From a checkpoint of a small transformer trained on Wikipedia: no biases in attention or MLP, a variant of Muon for these matrices.
Each number is 200 + 40 x the weight over its row's rms, rounded and kept within 0 to 999. Layers, rows and columns count from 0. The size before them is the row's rms in percent of the matrix's.

# layer 2 MLP down, 576x2880, rms 0.116, rows 376-420, columns 144-215
098,164,149,220,246,185,228,204,189,221,231,220,197,223,173,131,268,257,190,255,154,203,139,175,107,185,200,201,261,206,211,248,202,221,269,183,135,278,179,178,182,235,145,194,193,242,253,165,230,290,244,193,206,216,117,218,261,232,241,144,189,182,185,218,179,171,241,145,227,234,152,151,154
101,207,244,198,88,181,237,241,126,170,200,223,222,194,229,259,208,220,247,187,228,175,157,160,216,159,229,211,229,166,203,161,219,218,172,213,251,149,244,226,216,140,243,183,93,212,265,178,158,163,179,219,217,218,133,131,169,161,236,214,200,147,151,102,149,242,219,193,191,111,202,110,223
098,218,213,166,202,148,180,166,181,183,199,153,210,215,177,220,141,264,169,208,215,134,198,216,204,180,158,159,168,128,150,182,200,186,287,169,197,289,144,104,177,186,202,202,175,141,199,188,134,271,188,227,190,153,142,220,215,149,199,159,128,152,163,107,243,178,218,245,201,197,302,243,256
102,158,188,161,111,161,202,170,177,216,277,133,130,186,223,145,194,249,237,232,219,162,143,166,184,199,190,139,217,198,154,182,170,180,237,213,202,182,194,223,199,123,195,226,219,212,201,190,263,161,196,168,163,204,201,175,156,171,254,255,188,163,233,214,168,233,247,188,157,273,162,212,182
097,217,156,255,174,168,150,206,229,151,149,187,188,251,108,167,222,181,148,246,243,207,154,183,164,191,232,199,276,198,241,178,118,266,161,156,209,206,195,272,251,176,162,231,126,164,182,216,205,145,234,147,199,180,232,213,139,170,209,209,203,219,214,219,148,227,185,231,212,205,204,187,154
098,224,186,267,214,231,232,199,254,206,218,237,201,213,218,232,257,196,186,200,235,205,222,208,191,243,278,215,244,145,162,266,307,190,162,214,183,184,230,190,198,254,186,272,289,207,198,218,231,229,154,117,231,153,158,142,209,196,205,199,172,243,216,191,251,222,179,155,197,203,146,166,243
101,180,287,172,182,195,183,199,213,243,197,216,226,127,219,229,116,229,257,195,255,210,225,233,256,151,157,221,148,131,234,242,247,237,200,184,257,170,222,186,188,195,198,181,176,162,167,182,273,256,219,266,254,269,200,250,213,213,143,213,172,177,243,215,211,170,234,185,207,244,203,184,195
099,168,185,213,173,169,185,168,198,229,203,191,77,245,206,291,112,204,215,154,119,208,217,203,174,214,163,202,172,188,176,188,159,186,202,127,205,229,223,249,211,202,268,197,204,210,224,190,210,133,192,173,172,233,194,223,173,232,177,184,171,240,223,235,210,149,212,211,195,149,215,166,244
099,181,148,224,182,193,158,236,201,245,172,272,106,215,185,175,224,114,146,175,209,225,223,216,167,243,233,248,143,212,171,222,194,225,232,169,239,161,255,223,142,206,218,256,213,178,196,277,210,218,158,216,271,187,145,183,188,183,188,187,242,228,248,197,208,188,198,197,207,241,229,217,236
105,189,214,137,165,226,224,155,148,160,231,238,237,173,189,152,247,186,153,228,185,174,205,105,243,238,159,179,201,225,208,183,252,214,215,232,283,207,247,154,203,219,218,194,156,139,198,95,162,296,100,218,166,196,211,208,230,181,180,201,183,135,185,245,239,245,191,204,195,155,175,142,256
102,200,147,200,202,248,239,190,172,264,237,197,215,251,233,224,173,211,162,184,210,177,203,223,130,162,252,156,196,200,202,177,176,188,140,124,141,192,332,178,172,219,222,204,207,222,206,175,291,215,216,145,157,188,195,213,226,238,189,268,205,199,213,180,97,254,200,169,225,240,179,119,198
099,216,207,238,110,217,177,216,278,288,181,177,268,199,161,243,111,139,192,146,216,172,176,304,270,193,244,145,149,221,203,208,170,178,193,221,197,287,188,190,201,185,202,176,93,211,216,152,207,262,227,148,215,159,169,226,172,184,189,176,179,228,223,198,218,280,181,142,178,212,208,181,221
097,204,208,122,230,183,211,147,128,217,173,167,216,174,144,232,300,218,241,163,153,214,228,191,160,138,208,219,225,108,187,178,239,148,203,135,226,177,218,216,211,173,174,225,235,248,244,121,198,163,245,217,327,227,249,148,258,164,198,230,204,169,163,195,242,240,128,253,217,177,154,183,186
098,164,218,195,175,192,243,180,142,239,281,159,234,266,155,273,202,178,147,131,211,204,195,238,195,182,203,122,219,168,207,212,223,167,177,184,151,195,268,237,151,276,123,149,137,210,233,186,182,215,216,146,203,199,218,89,176,248,216,152,204,186,195,204,184,173,144,232,173,171,171,197,225
099,156,237,156,241,214,158,138,197,238,204,335,235,216,198,247,166,214,183,237,212,196,270,179,154,198,181,201,194,138,177,143,250,174,235,157,247,251,241,200,226,257,183,205,205,265,161,185,175,203,284,185,218,210,137,154,187,185,152,220,196,185,102,251,261,136,210,169,172,229,258,149,223
097,171,241,153,252,197,206,219,151,205,152,122,145,229,229,215,189,144,191,174,121,255,192,242,156,203,187,213,221,143,146,216,148,179,217,149,246,207,161,176,150,167,190,206,261,244,200,215,173,226,251,212,219,191,223,187,162,184,236,157,208,151,228,260,157,181,199,139,222,219,180,177,191
102,301,193,173,271,156,186,214,147,233,235,209,164,181,173,159,168,131,261,143,228,230,185,248,134,156,218,232,248,213,256,234,176,185,196,265,219,162,218,203,133,229,173,259,212,171,158,155,180,174,198,280,231,217,228,193,253,184,227,213,226,209,269,163,265,237,219,207,247,220,225,262,165
099,148,132,232,187,183,158,235,292,235,199,227,180,170,201,164,67,232,167,189,253,218,213,204,196,198,113,150,249,216,190,234,178,152,160,184,193,199,160,185,132,208,159,202,190,224,157,148,214,255,175,98,207,224,206,197,165,206,250,226,243,205,182,213,332,256,193,255,147,193,223,164,193
101,237,121,219,203,250,221,208,217,195,194,177,252,167,279,176,212,140,232,147,189,172,217,228,198,213,148,211,258,276,162,221,249,196,158,243,248,274,163,205,194,257,230,229,175,129,229,171,225,198,150,215,173,168,244,257,237,217,149,180,261,225,196,182,237,145,175,294,202,158,157,177,276
099,200,186,163,242,288,147,159,236,179,136,204,186,265,210,167,186,193,196,173,190,200,176,202,176,255,221,253,167,200,260,218,251,250,230,245,178,281,212,210,239,157,197,182,277,206,195,252,211,245,187,178,224,205,189,231,203,182,246,225,282,166,163,216,252,235,223,205,245,196,195,160,207
103,234,236,176,148,226,107,232,171,136,178,192,148,222,229,220,231,183,111,151,182,186,245,164,202,178,277,128,189,197,226,268,225,185,221,122,170,190,191,185,233,227,174,113,193,203,158,207,223,227,193,201,155,219,203,188,189,178,176,180,174,212,167,243,238,216,212,234,163,152,205,198,203
100,260,264,221,185,193,275,256,195,212,221,241,210,240,255,188,161,147,152,227,210,265,169,235,197,184,226,223,203,142,265,209,231,181,185,131,235,139,251,204,175,222,198,221,247,193,213,197,254,257,186,222,273,145,233,143,260,179,281,246,230,206,199,210,267,203,191,141,205,191,215,215,191
100,198,277,173,174,154,225,149,198,190,183,156,201,222,211,209,248,276,164,197,214,192,151,223,259,197,297,221,188,241,221,215,67,204,240,199,170,142,218,196,164,182,205,153,208,189,195,213,170,168,261,232,214,159,144,218,189,167,164,218,201,214,249,180,180,158,218,217,168,186,187,256,137
101,168,184,212,213,221,319,226,239,225,197,243,236,196,174,273,235,187,191,209,167,138,159,235,223,137,245,184,248,113,200,227,167,171,216,223,302,186,169,256,152,165,143,155,168,217,240,173,162,211,209,150,146,234,212,185,199,210,220,170,184,153,164,232,145,225,277,165,221,112,167,251,157
101,196,231,184,225,274,204,175,248,170,221,189,224,168,201,147,187,230,182,206,174,195,205,213,246,115,166,195,303,246,231,146,207,206,174,170,222,188,235,273,212,306,202,176,240,182,222,163,284,157,179,185,158,217,173,148,176,160,208,200,190,158,179,168,130,280,171,229,213,240,182,191,202
100,203,314,197,208,214,207,285,152,177,198,284,179,232,241,178,201,255,253,215,172,150,230,186,125,168,183,152,184,253,226,167,222,212,283,156,232,182,226,176,236,264,202,190,218,140,161,156,200,284,250,265,206,240,254,226,197,190,197,183,171,187,201,150,262,243,149,209,170,147,244,191,173
097,225,240,247,264,179,177,187,187,173,231,214,141,146,203,208,178,181,196,166,216,174,155,225,183,216,203,203,179,193,206,189,243,226,235,195,167,196,206,237,142,169,217,243,207,219,205,150,243,170,182,196,134,229,209,203,206,211,204,217,258,155,194,262,232,202,218,228,260,241,154,262,237
098,200,220,147,168,200,233,177,219,227,180,207,263,227,238,130,117,200,163,179,177,242,276,233,183,232,242,170,235,167,234,167,208,161,221,185,212,251,226,230,177,193,166,136,246,178,173,168,204,236,219,219,199,215,192,225,242,232,121,265,194,209,182,311,144,220,213,185,241,184,201,198,170
103,154,186,211,171,245,220,153,165,182,206,234,148,238,209,161,157,279,158,100,231,209,119,119,195,213,196,224,238,229,166,276,146,244,241,165,203,233,151,190,205,194,241,252,205,147,190,261,171,216,223,269,241,242,272,166,188,225,216,200,259,250,155,251,290,207,269,210,170,136,238,209,247
102,197,177,162,237,214,216,202,106,195,264,179,230,214,207,198,138,186,165,211,216,220,146,179,248,192,228,209,254,192,212,243,157,178,176,220,219,232,149,203,129,157,122,241,240,181,263,279,228,72,200,238,178,210,181,222,103,156,196,172,166,179,249,163,231,233,291,242,201,176,206,203,196
107,233,236,215,234,230,177,164,185,145,156,217,264,260,265,205,115,217,167,260,168,163,213,187,201,202,224,160,147,263,170,186,200,239,198,181,236,204,246,172,229,169,197,208,221,174,171,226,228,203,149,224,173,299,187,228,182,193,235,193,168,267,96,252,231,152,214,129,130,184,211,249,193
100,231,131,227,225,211,214,152,179,171,208,151,194,150,240,173,186,191,160,271,195,242,196,183,135,241,215,237,224,190,244,179,249,197,205,231,218,157,164,195,148,190,221,165,244,201,238,287,221,173,209,233,262,205,181,304,268,181,159,203,265,186,133,216,192,194,122,192,197,218,237,250,152
100,148,234,163,179,248,251,103,199,186,216,234,174,164,143,198,151,213,151,215,177,212,125,167,198,213,127,228,162,179,188,188,175,205,247,164,261,271,174,175,234,214,259,173,197,180,236,187,202,251,163,186,235,240,224,165,233,189,260,193,274,150,160,188,251,182,191,166,205,200,171,217,206
097,216,231,294,218,248,207,289,184,158,217,239,177,144,184,215,243,213,247,184,184,199,97,194,123,242,177,162,126,130,200,232,147,202,235,240,214,154,156,149,182,264,176,184,300,147,224,224,181,166,224,152,248,217,189,262,118,184,193,225,191,232,212,119,174,210,171,127,206,166,197,190,224
099,206,221,156,231,184,237,155,228,185,246,232,227,234,162,234,211,267,231,155,210,180,268,226,178,248,202,180,172,176,231,263,166,185,213,172,166,241,187,245,151,225,192,240,137,159,181,232,162,156,168,153,233,189,205,231,269,207,259,271,236,214,181,165,268,160,170,261,222,147,206,193,136
101,75,184,204,212,218,217,193,261,106,211,188,218,142,226,213,161,154,228,189,166,232,185,258,213,227,236,136,119,176,196,204,234,186,185,164,194,172,243,202,217,172,231,190,131,192,200,230,175,292,217,192,251,193,166,220,208,228,214,194,223,202,191,262,245,228,264,218,146,190,277,172,210
103,238,186,261,175,183,167,219,186,161,151,193,204,174,225,268,134,149,133,191,153,225,208,262,207,178,209,115,245,235,217,68,228,159,189,266,241,193,135,161,199,165,229,192,146,260,167,212,175,241,214,166,89,175,180,181,185,148,216,161,182,197,240,190,234,193,245,224,216,165,213,222,166
099,227,192,210,208,221,215,252,229,179,162,131,150,209,223,175,223,194,209,250,209,239,243,223,168,194,134,160,156,214,260,144,195,189,142,247,185,217,268,179,239,280,149,222,203,178,224,225,200,151,176,213,129,228,194,236,178,195,229,236,225,193,156,213,165,156,206,202,229,215,189,219,226
101,157,173,249,154,179,264,126,218,189,187,264,213,146,249,110,183,199,227,112,229,244,223,207,266,201,152,217,189,263,206,151,202,225,243,152,215,196,208,271,243,201,159,193,222,145,253,115,170,197,218,174,215,139,174,116,174,197,200,173,149,147,255,201,197,218,158,206,142,175,174,191,237
101,217,214,167,230,201,174,199,202,280,137,133,242,178,195,199,125,189,167,186,193,231,164,139,204,121,232,248,249,160,215,178,146,218,184,121,243,221,201,227,170,181,172,246,257,133,218,188,119,134,191,267,252,231,212,275,185,237,169,138,137,219,135,258,301,175,220,142,177,163,243,173,268
099,217,182,244,252,224,293,186,201,196,199,184,226,313,215,265,157,173,192,279,206,196,254,208,277,235,220,226,168,198,225,188,140,172,212,179,244,232,157,263,275,198,273,196,265,160,180,199,203,230,209,274,178,158,165,105,194,159,227,145,175,230,215,184,199,151,183,194,144,203,213,256,202
099,140,187,234,247,212,165,144,235,191,189,143,151,165,187,241,171,218,199,172,160,246,257,211,199,216,216,267,169,181,295,214,226,231,181,237,180,239,164,241,186,186,197,199,174,225,146,209,202,271,177,221,183,136,248,177,217,225,189,162,253,192,236,194,165,261,214,238,230,230,188,155,223
100,202,256,188,202,132,146,212,161,218,203,271,192,223,197,209,272,178,188,234,203,187,201,163,186,257,181,199,271,208,186,234,181,260,240,194,227,287,154,182,164,243,255,215,265,151,251,162,203,187,197,108,108,144,191,205,241,146,183,191,219,217,170,217,239,172,214,200,204,231,251,195,186
100,201,115,206,169,203,168,219,167,242,171,253,251,296,233,134,234,249,216,202,163,238,190,182,188,104,223,217,224,157,196,141,184,234,167,194,207,202,214,235,161,211,200,155,272,123,239,186,225,143,247,212,194,214,252,192,166,220,187,223,167,219,185,186,225,304,185,158,219,214,158,119,209
098,221,138,341,206,134,262,194,205,179,141,206,185,115,201,184,175,264,200,137,239,190,184,221,258,268,188,213,228,184,163,233,171,167,222,213,185,186,229,244,186,167,197,221,163,211,186,239,248,163,232,204,247,141,219,148,162,177,200,203,175,209,217,207,160,234,200,172,157,193,201,234,227